config.toml
n_layer = 14
d_model = 96
n_head = 2
n_kv_head = 2
head_dim = 64
d_mlp = 256
vocab_size = 1024
activation = "swiglu"
norm = "layernorm"
norm_place = "pre"
norm_eps = 1e-06
positions = "rope"
rope_base = 10000.0
rope_fraction = 1.0
qk_norm = false
attn_scale = 0.125
bias = "none"
tie_embeddings = false
parallel_block = false
init = "normal"
init_std_qkv = 0.0812
init_std_o = 0.0703
init_std_up = 0.0812
init_std_down = 0.0
optimizer = "muon"
lr = 0.00448
beta1 = 0.93
weight_decay = 0.048
lr_head = 0.00468
grad_clip = 2.0
warmup_steps = 200
schedule = "wsd"
decay_fraction = 0.574
decay_shape = "linear"
final_lr_fraction = 0.0
batch_tokens = 8192
seq_len = 256
doc_mask = false
train_tokens = 97520000
steps = 11905
dataset = "wikipedia_en"
Each number is 200 + 20 x the weight over its row's rms, rounded and kept within 0 to 999. Layers, rows and columns count from 0. The size before them is the row's rms in percent of the matrix's.

# layer 5 MLP down, 96x256, rms 0.0578, rows 0-54, columns 0-127
097,187,175,209,214,184,198,173,213,203,217,220,182,198,223,192,222,202,193,199,206,178,232,196,190,171,196,209,208,215,187,205,210,193,201,221,171,193,196,194,156,167,222,186,215,203,223,182,213,193,208,208,238,171,177,173,166,249,163,226,194,223,190,225,182,162,197,190,210,166,192,193,237,196,182,203,167,199,193,193,180,232,203,221,208,203,202,211,205,202,205,189,185,180,236,216,247,184,201,184,197,212,198,196,134,232,235,229,215,161,224,202,204,183,198,198,199,178,211,195,228,205,175,195,165,200,220,205,228
101,210,198,175,213,228,181,197,203,181,206,228,214,177,218,198,198,181,195,219,188,239,167,211,179,187,205,163,182,185,190,196,206,214,231,215,174,210,179,216,192,210,173,180,210,208,221,200,221,216,210,209,219,234,216,219,179,211,180,209,192,184,199,201,181,211,203,174,225,197,180,204,187,215,221,206,231,226,216,229,245,228,188,208,162,217,176,165,163,207,188,190,218,181,226,209,166,159,226,218,190,188,153,199,203,184,213,200,186,178,214,197,207,184,199,179,206,220,185,215,225,210,185,178,203,187,174,229,173
104,189,216,198,189,185,211,216,181,188,224,200,238,201,209,194,205,195,182,204,221,218,203,224,244,168,156,199,186,230,188,175,226,230,197,245,194,184,187,199,244,176,220,186,215,197,176,191,163,176,201,207,208,196,180,201,224,193,146,208,185,187,181,209,230,214,188,191,216,231,201,196,177,181,243,175,191,207,185,200,212,201,154,190,218,217,232,207,163,163,179,198,196,206,203,201,196,166,218,184,206,204,194,165,226,158,165,214,214,242,201,190,198,202,191,205,217,196,226,211,182,202,200,236,226,179,215,202,221
097,208,214,180,181,174,236,212,211,201,209,166,147,209,193,228,191,184,196,190,183,221,235,227,158,196,216,189,210,193,176,218,208,171,201,184,248,210,201,185,237,190,177,214,236,212,183,182,202,188,195,188,214,222,213,209,195,218,220,205,184,243,225,228,170,192,164,214,211,204,194,216,205,196,192,165,201,184,194,194,189,210,194,217,272,210,187,215,191,202,187,194,185,222,205,168,213,248,188,174,201,211,193,170,208,192,207,198,171,209,168,194,202,181,246,209,198,159,191,217,170,166,209,198,201,216,214,202,193
093,182,190,230,215,224,182,197,186,219,214,174,181,233,213,216,220,194,213,199,223,216,158,172,214,177,197,193,198,190,213,193,171,200,174,189,225,235,161,194,188,234,189,176,212,206,184,190,214,220,232,198,182,189,182,209,209,192,211,187,195,205,194,220,192,156,191,206,196,173,170,211,223,228,178,216,210,224,157,216,164,168,204,156,231,189,187,171,176,212,196,201,164,210,174,153,211,192,194,213,202,215,166,217,197,204,207,216,160,236,214,220,182,212,222,157,193,194,178,237,217,199,186,209,172,227,192,207,183
099,197,227,223,177,213,181,204,179,200,176,184,230,154,252,177,222,201,188,255,195,232,204,242,220,176,196,211,176,210,193,180,197,183,187,172,185,237,178,183,196,168,234,193,213,201,212,201,215,176,190,207,157,212,224,217,201,210,201,206,148,198,228,228,208,193,186,208,178,178,180,177,197,197,185,190,195,240,229,199,207,190,224,233,144,191,179,159,203,192,208,186,214,184,273,187,230,196,187,176,201,233,199,181,192,200,171,183,192,190,198,182,219,209,198,174,208,220,212,178,208,206,198,179,222,201,203,215,227
101,207,236,185,179,222,172,220,221,214,209,197,185,182,215,237,138,209,218,181,215,194,231,200,176,210,215,221,184,197,180,181,203,190,212,187,185,173,197,220,214,232,202,198,208,191,197,171,213,162,195,185,237,184,236,209,212,220,188,185,186,178,199,181,163,226,199,174,214,203,231,205,180,199,243,180,213,216,184,204,166,233,238,173,235,207,192,194,178,221,227,185,206,221,202,192,176,203,210,250,182,237,154,224,202,216,223,188,236,184,224,205,205,198,209,198,157,215,201,201,234,172,193,195,187,172,199,209,183
106,186,194,220,159,204,175,191,202,186,215,202,181,222,154,205,228,182,184,244,193,215,190,230,212,205,158,209,212,199,206,167,215,226,179,207,182,230,185,184,208,208,185,180,200,229,220,228,185,178,209,194,202,190,203,205,222,214,195,198,193,230,193,210,203,205,180,208,202,171,197,179,194,210,204,189,193,203,180,211,192,194,216,205,191,204,172,196,206,201,184,192,207,199,151,214,210,224,213,188,212,232,188,237,247,200,207,229,147,201,207,204,191,195,192,194,215,219,201,187,191,222,188,200,245,220,218,176,199
094,179,216,187,199,164,200,189,220,172,203,163,202,216,204,162,197,190,182,210,248,241,222,223,225,188,196,200,217,196,197,196,202,195,223,187,165,209,203,212,183,214,184,193,186,212,219,201,196,193,193,195,197,213,205,211,182,181,213,223,195,181,185,213,194,227,204,213,197,178,229,199,194,206,168,184,213,200,216,191,206,166,192,195,171,195,173,206,227,240,192,209,215,248,220,235,216,195,208,179,224,229,222,213,215,190,211,205,205,196,214,199,198,208,186,209,189,233,217,206,160,194,182,200,163,196,194,197,197
101,206,152,209,220,238,188,211,220,219,169,218,179,205,198,201,179,204,197,189,194,210,221,215,180,196,192,181,237,181,191,180,209,233,188,159,207,223,222,209,181,218,200,186,217,185,182,188,205,214,204,216,198,219,236,201,198,150,222,182,210,186,215,178,209,235,221,192,181,237,204,210,210,193,217,199,213,232,178,210,189,164,244,193,205,184,193,176,214,180,194,214,203,213,172,221,206,233,221,183,209,195,191,220,183,226,240,185,234,186,181,211,195,206,164,196,208,161,239,214,199,229,176,213,217,213,221,209,179
102,220,210,207,190,198,215,183,197,221,215,200,213,181,246,181,151,202,207,218,188,205,228,247,196,219,177,186,191,195,208,161,219,221,242,184,189,218,205,195,189,206,141,217,191,195,217,226,211,199,180,206,190,180,237,218,244,166,213,226,225,202,198,203,196,209,180,221,170,192,179,205,192,206,221,222,226,209,201,213,208,206,249,207,203,219,196,206,166,241,225,192,211,197,195,220,200,207,213,211,160,197,189,186,231,201,231,227,218,156,199,203,158,205,205,207,189,198,193,204,167,205,208,189,237,203,175,203,163
112,198,219,179,182,195,197,182,166,204,163,186,214,213,210,195,176,205,238,198,237,173,230,225,191,209,200,188,174,190,223,186,188,210,202,202,218,178,191,196,197,184,191,161,163,166,208,203,190,218,196,207,222,213,226,221,210,196,165,176,172,167,211,193,225,210,228,174,197,174,210,197,215,209,215,229,196,194,209,212,203,184,207,198,208,213,217,220,227,165,223,200,216,216,208,218,213,192,195,204,206,188,207,209,204,187,226,191,187,153,166,169,223,223,204,200,215,200,198,195,216,180,191,196,202,195,202,202,177
105,187,228,217,212,217,236,180,198,179,197,185,201,192,178,210,264,221,212,188,187,173,190,199,185,219,181,221,207,203,207,173,193,207,201,204,208,190,198,225,192,204,187,196,189,217,215,183,221,208,196,217,189,226,164,216,206,221,234,188,218,247,196,181,212,205,191,223,217,192,201,202,223,215,189,182,199,183,210,174,216,222,206,220,236,195,213,183,207,201,187,205,185,187,169,214,224,215,199,214,215,206,217,213,196,284,169,227,193,147,163,197,211,195,172,192,165,218,259,170,221,205,222,210,197,207,195,210,217
099,192,177,179,196,204,211,241,182,188,215,224,210,183,202,165,190,223,215,186,192,160,238,186,189,166,202,199,202,213,189,202,216,221,163,234,193,207,215,176,211,223,220,193,240,195,191,223,220,229,222,193,204,206,177,220,196,189,179,199,159,201,197,168,191,169,235,204,174,220,178,208,177,207,173,212,211,206,230,209,192,152,181,190,217,199,176,157,195,163,192,196,208,196,220,226,222,226,219,225,196,190,186,185,197,176,208,211,234,191,181,176,197,202,168,182,209,165,205,192,159,199,197,176,191,184,204,206,211
099,206,176,194,188,202,181,174,210,211,176,165,171,239,192,189,218,196,180,186,227,191,203,174,166,191,189,190,184,226,226,208,190,153,191,190,221,189,220,188,176,226,200,150,201,200,213,179,209,210,184,223,182,186,173,178,161,201,192,206,214,224,178,213,171,202,203,217,185,211,200,208,215,178,200,196,212,200,214,203,191,176,184,234,188,245,192,153,237,250,231,217,206,188,226,188,199,226,238,196,204,214,178,224,170,170,212,189,191,215,244,215,206,235,200,217,221,178,218,203,196,214,168,207,176,204,202,206,193
110,199,172,241,208,217,180,208,208,209,202,233,181,230,190,198,243,220,193,198,189,173,186,199,175,191,193,219,196,208,234,218,142,187,191,185,219,214,156,205,206,197,207,213,204,210,217,167,171,164,228,211,201,209,183,194,197,233,214,229,215,193,193,194,229,195,225,217,175,202,171,223,208,229,176,208,187,219,206,186,200,207,199,193,227,201,178,200,222,152,201,208,155,191,153,205,245,229,226,227,196,209,221,199,222,180,214,201,214,224,226,243,187,166,193,170,199,206,176,196,175,191,200,180,179,182,181,203,170
099,199,224,206,206,181,218,184,177,190,188,224,181,168,192,166,205,197,196,207,199,206,188,205,205,208,217,198,186,274,187,210,201,235,203,213,188,195,182,175,252,176,213,207,195,204,173,225,171,222,161,216,176,189,227,215,191,173,231,225,158,211,221,210,189,206,186,230,216,180,187,189,201,190,206,223,202,209,233,208,211,212,179,214,187,219,169,218,211,197,199,200,190,187,192,192,194,244,181,191,198,209,195,176,203,199,206,189,154,161,248,216,210,219,178,237,194,211,161,184,216,191,199,202,185,223,182,200,214
096,198,174,160,190,195,208,200,195,197,197,211,189,222,185,207,207,169,213,197,219,167,189,213,197,213,200,174,175,203,203,192,195,197,207,189,208,210,225,180,252,206,187,202,180,202,187,183,209,203,181,210,164,216,239,215,199,152,180,200,207,181,214,204,229,188,160,168,194,168,215,183,176,179,202,181,238,194,206,175,204,228,214,212,229,217,200,194,200,212,203,222,159,237,209,215,188,217,196,198,226,188,214,205,228,212,218,203,202,192,208,201,191,229,198,239,186,245,162,187,200,189,207,204,226,224,150,198,189
100,207,225,179,171,241,192,217,211,243,182,183,128,220,177,233,184,210,201,188,174,178,210,200,169,198,214,225,198,203,196,168,204,227,210,188,202,200,203,202,193,189,199,180,222,158,209,193,230,193,224,190,195,191,177,206,210,180,192,203,236,185,200,178,185,178,244,212,213,166,209,200,209,186,190,210,196,190,181,207,216,207,223,205,201,186,188,199,173,173,181,208,176,200,186,202,223,196,197,225,194,179,206,192,224,197,184,171,174,221,194,219,217,195,185,214,196,220,201,169,169,199,210,228,181,214,210,177,198
101,195,210,234,201,191,200,216,187,199,197,223,222,206,214,235,177,194,202,198,214,179,169,185,174,164,205,207,187,215,169,204,224,189,220,244,218,185,196,203,177,218,180,202,224,219,219,232,215,224,199,201,217,217,182,229,197,189,228,167,204,188,165,200,178,187,196,160,188,211,206,208,233,211,186,202,208,203,198,188,197,151,197,152,210,151,223,205,210,157,244,212,242,211,208,212,194,191,226,220,180,216,198,219,174,201,208,195,205,214,230,209,188,225,178,149,203,201,185,187,197,205,229,196,187,231,222,208,229
097,185,256,225,229,197,189,222,163,213,204,187,210,226,164,227,182,213,187,193,202,215,195,171,181,199,205,241,214,180,217,201,197,189,197,198,192,198,215,215,151,237,203,204,219,195,186,173,193,225,202,210,180,237,167,231,185,188,205,222,230,227,196,224,228,215,201,209,172,201,174,205,188,202,219,203,201,221,200,225,191,192,163,216,217,186,196,183,136,209,187,212,229,185,216,181,195,204,219,161,206,209,209,180,238,207,190,192,181,179,202,196,192,168,199,204,197,188,214,204,198,191,183,165,186,205,189,207,197
101,181,174,208,222,205,221,199,214,190,234,198,234,180,203,182,183,197,210,235,164,208,176,209,217,218,201,169,210,237,213,223,234,223,208,187,228,221,218,164,233,203,215,218,226,199,200,226,225,222,165,209,187,170,216,181,197,207,206,174,175,209,219,194,189,192,207,212,167,223,203,193,164,159,204,197,204,171,198,149,197,189,194,184,179,209,173,202,211,222,188,198,207,171,199,191,220,218,184,180,222,161,204,178,202,193,203,179,175,254,194,174,201,150,195,200,200,238,172,215,202,203,188,207,195,225,210,189,173
102,214,184,208,216,197,187,184,189,222,218,195,210,180,221,191,240,210,193,170,203,157,197,200,216,200,207,186,175,214,211,230,193,222,161,240,184,203,189,192,161,195,175,188,218,189,202,183,222,184,188,207,211,171,208,207,188,212,205,194,205,186,172,172,210,202,205,198,234,234,207,185,239,220,205,194,176,197,213,186,213,209,176,195,169,227,214,211,192,205,155,205,171,206,213,216,173,174,197,154,237,204,197,229,228,171,224,201,165,189,245,166,201,146,188,191,179,160,220,160,226,212,194,201,196,171,189,184,197
092,201,179,208,207,237,194,240,214,166,198,195,204,192,207,191,206,200,169,224,224,145,172,191,178,202,186,197,192,202,179,233,180,209,232,199,209,215,178,210,180,199,176,191,203,211,219,180,215,159,217,176,229,205,194,182,239,197,213,176,188,188,226,195,189,196,198,239,195,222,217,202,212,204,192,193,191,202,223,170,227,242,217,195,198,209,222,193,158,155,226,202,193,189,214,181,190,193,191,199,197,205,197,191,186,190,175,212,198,210,193,189,226,165,221,199,198,208,219,229,199,235,238,168,215,163,201,185,198
096,203,191,166,192,200,150,195,208,207,216,204,220,205,211,226,200,206,171,201,191,235,227,213,184,243,226,155,201,193,184,175,224,210,218,220,220,185,219,228,224,209,218,231,215,186,218,217,183,205,192,210,216,218,230,218,186,222,193,185,214,199,190,217,187,171,190,187,218,193,186,204,209,223,189,213,188,153,208,229,191,236,199,199,230,205,206,187,219,185,220,181,240,234,217,223,175,193,220,218,191,194,202,226,175,203,211,193,172,174,192,216,148,210,201,187,163,204,181,203,216,199,212,212,227,180,210,191,222
099,199,215,198,198,201,204,185,233,228,200,227,190,198,193,203,193,212,240,159,203,211,193,192,174,170,183,203,198,160,218,183,198,228,182,196,180,171,199,230,205,198,252,179,202,217,196,213,168,206,205,187,178,215,196,230,187,211,216,222,188,165,204,190,207,187,228,225,212,197,217,197,215,212,226,234,216,213,211,215,198,223,160,187,164,232,226,194,180,204,209,211,196,201,215,218,187,213,203,223,212,184,151,222,239,203,192,207,168,157,196,194,218,165,201,203,194,210,203,171,227,228,185,207,205,190,186,206,212
101,198,194,207,225,204,181,190,194,168,205,187,186,210,220,185,194,210,191,177,199,217,213,185,193,203,198,209,191,166,195,197,201,224,202,200,242,191,216,219,250,194,247,208,211,216,170,197,220,185,210,202,210,239,210,148,196,149,210,182,237,209,196,189,183,183,186,189,212,217,203,197,202,197,212,209,226,208,198,172,195,167,170,210,215,150,229,231,197,183,177,192,230,180,237,196,211,188,219,210,200,214,223,226,178,212,213,165,185,154,219,215,203,214,181,187,191,175,221,200,198,219,193,209,193,166,195,193,174
101,214,234,257,227,171,221,187,201,221,144,169,178,192,221,201,197,198,223,194,191,213,202,235,193,221,196,187,205,200,171,177,200,194,218,209,219,199,201,170,238,178,179,188,163,180,190,225,209,177,190,217,211,172,205,209,192,222,216,208,198,226,198,158,200,161,232,188,164,215,213,202,207,227,194,190,193,210,170,156,204,187,187,212,247,186,243,228,165,219,195,212,170,160,163,250,202,210,166,200,218,186,183,203,190,219,202,188,200,224,202,188,215,207,185,215,199,196,217,207,203,221,197,194,192,175,193,201,196
102,183,217,208,204,194,199,174,206,204,183,178,202,210,233,191,199,208,217,196,236,190,217,217,192,215,202,212,188,227,229,244,210,199,158,204,220,217,236,201,235,226,207,195,208,197,201,166,217,186,218,182,186,164,188,221,185,189,226,244,216,207,205,195,165,220,173,222,177,195,228,237,176,197,193,240,232,218,220,165,208,213,209,203,171,207,182,189,162,200,209,212,224,203,200,199,211,222,188,183,163,204,200,184,165,200,196,186,218,176,248,174,230,178,225,201,191,205,231,192,180,186,158,224,228,187,189,196,188
116,205,222,199,207,207,197,206,186,218,171,207,235,187,191,223,188,180,215,247,178,187,178,207,192,243,228,171,181,204,171,235,197,187,178,185,227,185,212,218,197,191,200,213,186,200,209,203,208,243,206,204,182,183,208,179,189,201,203,184,209,186,200,184,235,195,255,178,193,207,188,199,192,185,199,221,185,217,192,171,189,203,204,208,223,219,204,218,228,202,180,204,174,198,198,212,208,179,179,212,207,207,222,193,176,186,181,187,214,231,229,198,175,218,206,208,217,184,167,176,228,205,249,167,210,198,213,211,230
093,212,209,207,152,175,229,204,177,200,194,230,218,186,208,181,180,195,180,238,177,221,192,209,218,212,231,179,205,201,212,195,212,195,234,204,205,207,224,194,190,202,178,196,202,230,179,192,205,242,221,183,209,214,195,192,206,212,199,203,197,153,176,172,190,224,221,181,158,183,227,210,196,175,204,181,184,203,216,212,210,179,168,225,153,186,197,218,207,227,255,212,192,233,186,215,222,203,168,206,190,191,179,199,235,234,186,188,216,227,210,183,196,209,186,213,202,190,173,206,168,200,224,215,211,188,217,196,208
106,193,212,187,203,199,194,275,201,192,186,208,164,189,202,210,198,229,217,220,188,176,238,168,212,195,204,210,222,192,188,207,209,207,225,208,203,165,195,237,185,227,215,207,179,220,217,191,218,192,198,213,226,223,191,240,208,181,222,187,199,211,171,187,171,176,197,246,199,228,187,190,229,235,214,175,230,158,194,191,217,199,154,193,228,227,203,213,197,220,229,204,189,212,194,226,164,154,183,194,264,237,206,172,183,168,190,188,181,214,186,209,210,192,209,208,196,212,199,182,211,199,190,196,181,227,182,200,162
100,180,194,185,213,200,236,181,193,208,212,209,217,218,200,184,181,198,211,201,225,217,178,171,231,216,220,246,217,161,187,228,220,173,203,225,240,178,209,195,270,223,184,212,191,195,206,181,218,210,212,199,176,200,204,180,202,191,220,197,187,199,199,172,201,186,195,183,182,172,203,175,210,191,197,185,166,188,249,199,207,215,210,209,227,198,232,195,158,209,194,200,185,219,189,194,195,192,217,214,183,199,204,183,209,221,172,195,195,213,202,240,208,211,218,151,186,207,188,227,219,208,174,215,166,196,226,187,210
101,221,168,216,170,171,189,207,201,216,176,181,241,196,200,174,220,198,227,199,202,192,152,212,177,223,178,207,211,195,165,220,185,200,224,203,216,173,199,199,184,213,191,215,179,208,184,212,196,186,202,199,232,198,178,201,205,164,184,226,179,210,221,217,208,183,198,191,209,222,189,183,205,187,227,212,194,225,231,197,182,199,181,230,185,185,214,207,205,230,171,196,204,246,196,187,169,173,182,151,189,195,204,194,193,219,203,206,156,208,177,196,203,224,199,222,178,182,210,194,222,205,190,196,230,166,228,200,176
100,203,206,197,178,188,215,204,182,210,198,218,215,200,186,216,226,215,235,228,185,216,192,178,177,192,202,171,194,199,190,227,235,185,186,191,189,222,201,230,186,198,161,249,197,198,207,207,190,206,197,191,238,212,244,209,185,188,178,191,200,182,207,193,192,218,181,188,225,238,216,155,197,201,272,223,186,188,218,164,206,181,221,231,173,168,207,208,218,202,215,205,200,203,187,191,199,220,202,244,199,194,228,161,194,220,189,208,181,173,188,155,216,185,206,193,212,221,242,209,180,194,208,206,172,186,206,195,189
100,206,208,203,217,195,168,212,187,178,173,177,213,184,200,206,191,195,190,232,198,178,169,220,206,194,226,227,209,190,199,171,248,183,159,223,206,211,242,205,226,206,180,170,217,207,200,191,222,206,207,198,183,175,207,238,175,188,222,222,194,184,184,180,158,164,199,209,177,183,156,204,175,189,196,231,221,172,228,209,188,216,206,217,186,189,205,211,189,173,205,201,244,194,195,227,216,218,223,221,223,190,219,158,193,197,190,208,211,255,166,226,204,210,200,177,167,207,205,209,170,202,191,225,209,202,174,209,191
100,204,200,183,214,186,206,161,199,188,169,172,229,200,154,180,210,221,218,184,227,222,215,210,177,227,213,181,216,205,172,178,194,188,202,215,192,179,223,213,214,212,204,266,192,237,174,204,209,184,205,195,165,187,208,171,170,198,185,158,203,203,199,223,177,229,185,187,191,227,176,198,194,174,206,156,228,211,193,228,184,191,175,177,206,220,204,191,172,176,217,172,185,212,210,182,185,209,156,186,198,207,199,229,168,197,206,188,202,189,212,201,229,188,205,232,235,188,205,178,178,204,193,191,223,195,196,206,223
092,203,199,176,195,200,205,225,228,159,171,167,203,170,180,209,218,185,177,207,198,218,204,174,209,208,192,228,198,188,167,195,213,180,182,190,190,185,233,232,238,191,192,242,211,209,223,214,214,181,214,200,190,203,205,163,226,211,167,175,214,156,165,212,248,192,182,222,226,197,186,213,189,235,196,199,179,212,182,231,186,226,177,203,220,178,236,191,198,226,188,237,170,228,204,220,188,207,193,197,213,197,200,204,203,189,210,222,203,175,171,200,197,187,180,234,205,213,242,191,183,197,243,184,227,228,206,196,211
101,206,201,163,226,198,178,180,220,231,208,217,191,198,202,174,186,214,208,180,244,226,173,186,190,210,219,212,217,213,183,214,186,186,182,210,203,195,194,205,206,164,178,175,193,187,210,217,212,247,224,220,229,193,147,199,196,176,227,174,190,255,209,186,219,216,215,184,200,214,209,229,208,225,180,185,196,192,216,217,200,224,186,211,179,210,206,176,221,215,175,209,208,184,204,231,187,171,175,198,173,191,198,235,215,174,194,260,218,225,184,185,209,232,217,211,215,173,213,166,179,222,178,226,194,220,224,203,195
093,187,191,190,197,199,215,141,239,170,207,193,159,222,186,193,206,195,178,175,202,214,218,232,241,162,210,224,189,202,208,192,173,213,169,183,234,180,216,157,194,194,231,169,195,215,236,182,184,229,196,200,211,212,194,198,187,203,177,177,198,204,190,192,195,215,229,201,203,169,180,182,182,237,189,226,165,195,205,201,233,197,191,166,219,226,207,192,222,210,197,196,203,188,203,172,186,185,164,180,210,190,212,208,185,218,206,142,202,208,193,198,180,201,194,173,215,191,199,225,183,183,211,182,213,173,181,183,175
095,197,196,189,176,190,203,208,218,176,203,169,187,182,183,187,209,235,167,219,199,187,230,202,205,192,190,182,199,223,206,217,198,188,222,197,191,194,182,239,184,209,207,186,177,205,187,222,147,223,192,197,206,188,190,199,210,222,213,223,202,204,191,206,194,199,208,225,219,184,198,215,249,185,207,180,192,178,177,228,155,224,205,178,202,138,201,228,217,185,211,164,209,183,199,205,179,158,189,209,161,193,192,200,184,218,215,200,174,211,221,218,170,222,221,187,194,190,171,210,241,158,212,184,215,164,244,192,214
097,190,179,195,230,192,189,196,224,218,203,207,180,193,182,189,156,196,216,176,187,193,201,171,207,213,219,214,186,158,170,211,201,186,181,183,227,180,202,207,233,213,220,202,203,196,197,183,205,188,200,177,206,199,158,208,221,221,188,206,219,183,159,202,220,218,208,219,205,196,219,202,202,178,224,170,197,238,193,185,202,178,228,171,205,183,208,209,176,170,167,196,214,199,224,164,178,216,195,208,154,169,240,227,189,188,204,205,220,217,201,213,209,220,235,228,217,139,153,211,212,229,208,182,197,223,228,207,220
087,187,216,211,205,198,212,158,181,186,176,181,238,200,232,197,219,213,199,219,201,223,197,193,217,172,192,187,224,191,195,186,235,213,241,198,183,225,232,192,236,200,237,224,176,174,199,182,249,186,223,190,163,225,205,231,192,179,213,203,164,228,225,166,196,196,221,205,234,234,167,229,189,196,170,184,197,221,185,212,163,172,187,220,180,225,206,184,198,162,239,191,208,201,196,185,205,157,200,230,231,206,170,211,176,227,185,208,197,220,178,203,195,192,184,205,173,208,207,199,208,208,167,218,220,195,205,204,240
106,205,217,174,188,200,232,200,172,171,192,243,222,219,177,166,211,219,190,222,219,213,229,200,237,231,211,185,167,168,199,228,203,222,199,223,206,198,181,182,181,204,228,223,207,186,174,184,174,182,200,183,191,188,194,180,250,185,199,170,173,192,199,218,217,211,206,188,154,161,238,183,173,206,202,194,215,176,227,220,191,159,233,217,192,191,157,222,214,206,184,210,189,227,202,189,207,188,211,206,215,198,189,185,218,197,166,181,219,212,226,218,218,203,193,203,219,238,180,179,209,190,183,187,174,189,210,188,170
099,216,211,167,189,171,184,218,204,194,186,198,182,212,189,185,165,195,193,196,215,239,186,175,236,210,199,210,225,237,203,221,225,190,209,218,171,209,193,221,236,187,198,174,189,216,204,204,199,187,186,177,226,236,192,186,203,191,197,191,174,221,211,205,201,215,171,175,208,198,234,165,201,193,185,227,214,210,172,250,191,210,205,196,177,195,235,182,200,220,220,184,167,180,190,200,203,192,175,196,176,145,209,215,203,184,202,193,229,201,208,166,216,181,183,198,157,249,222,204,210,188,220,217,206,197,167,227,205
101,209,181,205,193,204,179,151,227,223,218,220,181,175,211,228,210,197,224,199,202,204,212,168,161,202,226,166,229,186,206,184,229,187,179,181,178,205,179,186,222,200,234,211,180,211,196,212,148,177,231,195,204,181,169,152,243,211,176,198,229,210,215,211,176,182,177,208,175,228,188,202,206,187,205,164,194,227,214,212,186,201,195,193,187,229,207,190,205,195,192,201,189,236,148,214,169,197,215,212,237,185,176,202,206,205,170,194,186,210,228,215,189,215,196,219,203,202,203,204,190,179,203,223,187,232,199,199,196
097,197,189,231,195,180,229,197,227,172,193,207,200,186,214,180,210,196,203,222,196,222,247,214,215,172,206,195,207,221,202,170,221,194,167,180,197,187,208,203,201,198,203,184,175,234,155,178,247,191,240,202,188,195,196,209,189,190,162,232,198,210,222,173,159,204,241,217,171,191,198,208,184,203,229,193,195,216,218,203,202,222,240,201,200,213,196,222,228,176,193,219,234,222,198,214,209,223,200,182,183,215,191,194,175,169,179,228,191,211,220,185,228,204,204,237,219,205,169,182,174,195,178,208,205,184,187,198,181
108,220,223,189,189,218,212,187,189,204,197,189,187,185,213,221,231,199,209,216,194,210,203,222,195,178,190,244,203,177,212,225,232,223,201,228,209,205,167,209,182,159,215,190,214,218,197,220,167,214,175,200,225,193,190,185,188,188,187,223,153,212,175,193,235,203,200,195,196,208,222,200,238,163,162,230,205,229,182,187,173,175,197,207,203,198,231,198,214,161,215,199,212,191,214,219,183,175,213,200,227,197,221,184,236,204,173,205,198,171,213,228,229,215,188,201,179,178,221,173,185,223,228,193,204,206,197,190,202
101,195,189,202,209,170,173,205,213,168,231,210,223,184,190,234,211,210,184,167,191,198,201,209,210,219,215,186,196,210,209,209,225,209,200,194,194,222,176,206,168,174,205,205,204,204,190,206,188,151,205,186,198,211,194,207,231,185,196,206,200,241,235,171,216,178,188,238,217,225,156,174,182,202,193,245,202,211,207,196,201,218,233,226,218,167,206,177,201,199,209,194,179,207,224,168,227,176,199,218,196,207,219,207,189,195,196,215,182,164,183,203,172,204,214,205,219,210,202,223,152,207,194,227,195,199,200,218,175
106,198,184,186,188,189,175,217,160,200,206,187,184,221,223,192,207,197,199,210,181,184,196,213,208,202,190,183,215,199,209,214,184,215,206,177,193,221,186,187,177,192,221,247,195,133,208,199,187,208,194,218,195,168,201,205,236,193,226,214,235,210,189,204,187,150,224,207,187,196,217,178,204,208,199,186,203,180,220,206,196,204,206,199,240,184,208,186,216,160,218,198,214,176,200,206,215,227,169,208,169,187,188,202,239,179,204,195,218,202,209,206,157,179,219,184,191,222,219,189,208,208,209,227,188,184,188,200,238
100,184,201,192,185,221,203,212,183,187,209,212,195,229,199,219,202,193,230,183,196,239,176,189,183,171,233,187,184,206,195,202,171,176,229,206,219,156,191,227,168,192,177,193,211,202,195,176,166,219,226,198,206,194,183,190,185,235,184,182,188,190,191,232,186,216,184,192,236,198,214,218,187,196,223,219,177,184,183,190,208,172,201,167,229,189,197,195,149,198,198,199,182,238,195,207,191,208,190,222,196,185,194,191,246,187,191,198,193,237,183,182,218,197,202,203,228,220,230,181,192,174,187,258,209,193,206,191,207
101,193,172,218,184,185,227,215,182,239,199,218,226,211,183,236,188,189,192,222,216,212,224,175,195,205,193,183,196,237,223,168,164,200,169,180,190,180,193,192,214,170,190,209,200,171,207,169,167,192,223,192,197,223,204,220,178,203,182,178,262,196,225,190,195,220,205,185,194,172,194,236,175,187,193,183,201,175,195,175,208,239,188,190,184,205,175,206,206,228,159,219,189,162,175,175,183,177,235,210,191,208,208,192,185,218,193,204,227,187,226,183,206,178,229,202,212,191,181,188,207,195,177,169,205,200,198,196,213
112,187,169,194,188,192,174,201,185,229,182,198,207,180,183,198,179,203,197,212,181,198,163,165,201,223,152,209,217,165,203,196,230,153,207,189,201,225,215,188,184,243,199,209,185,174,244,195,186,221,201,207,201,184,215,205,195,172,174,237,203,199,192,237,192,195,189,189,190,187,186,197,173,221,163,208,229,213,196,197,225,191,209,226,182,197,206,206,184,217,191,195,224,181,215,194,167,209,210,185,218,191,196,200,190,185,174,184,214,182,191,211,246,194,220,183,192,200,218,208,196,186,175,216,223,204,217,212,191
103,204,202,238,195,179,179,186,220,192,225,211,164,179,201,211,220,227,217,248,220,166,187,219,196,194,231,213,195,209,232,210,196,191,194,202,208,243,191,205,187,263,211,204,198,214,198,212,204,179,203,200,206,231,214,213,189,208,221,203,197,168,196,196,232,190,238,233,196,195,205,186,202,185,235,207,197,201,177,197,208,225,199,195,189,219,162,218,218,193,209,215,200,219,205,189,223,214,205,191,195,186,202,155,166,209,202,193,237,196,205,218,196,207,202,218,183,220,185,229,216,166,212,166,209,221,196,193,183
098,198,225,209,205,211,197,167,182,189,230,205,222,204,215,200,185,190,202,197,201,238,186,214,225,222,197,212,190,213,190,227,168,213,154,211,171,244,193,202,232,188,198,198,168,215,211,221,203,210,225,191,204,145,229,172,193,222,204,239,190,234,208,190,197,171,200,214,185,210,192,246,185,192,194,178,189,200,178,214,192,247,165,228,209,186,176,221,215,190,196,228,210,161,207,208,197,210,195,170,184,271,237,198,215,172,216,240,202,172,183,171,196,194,210,197,185,199,220,233,196,204,205,205,210,183,188,210,205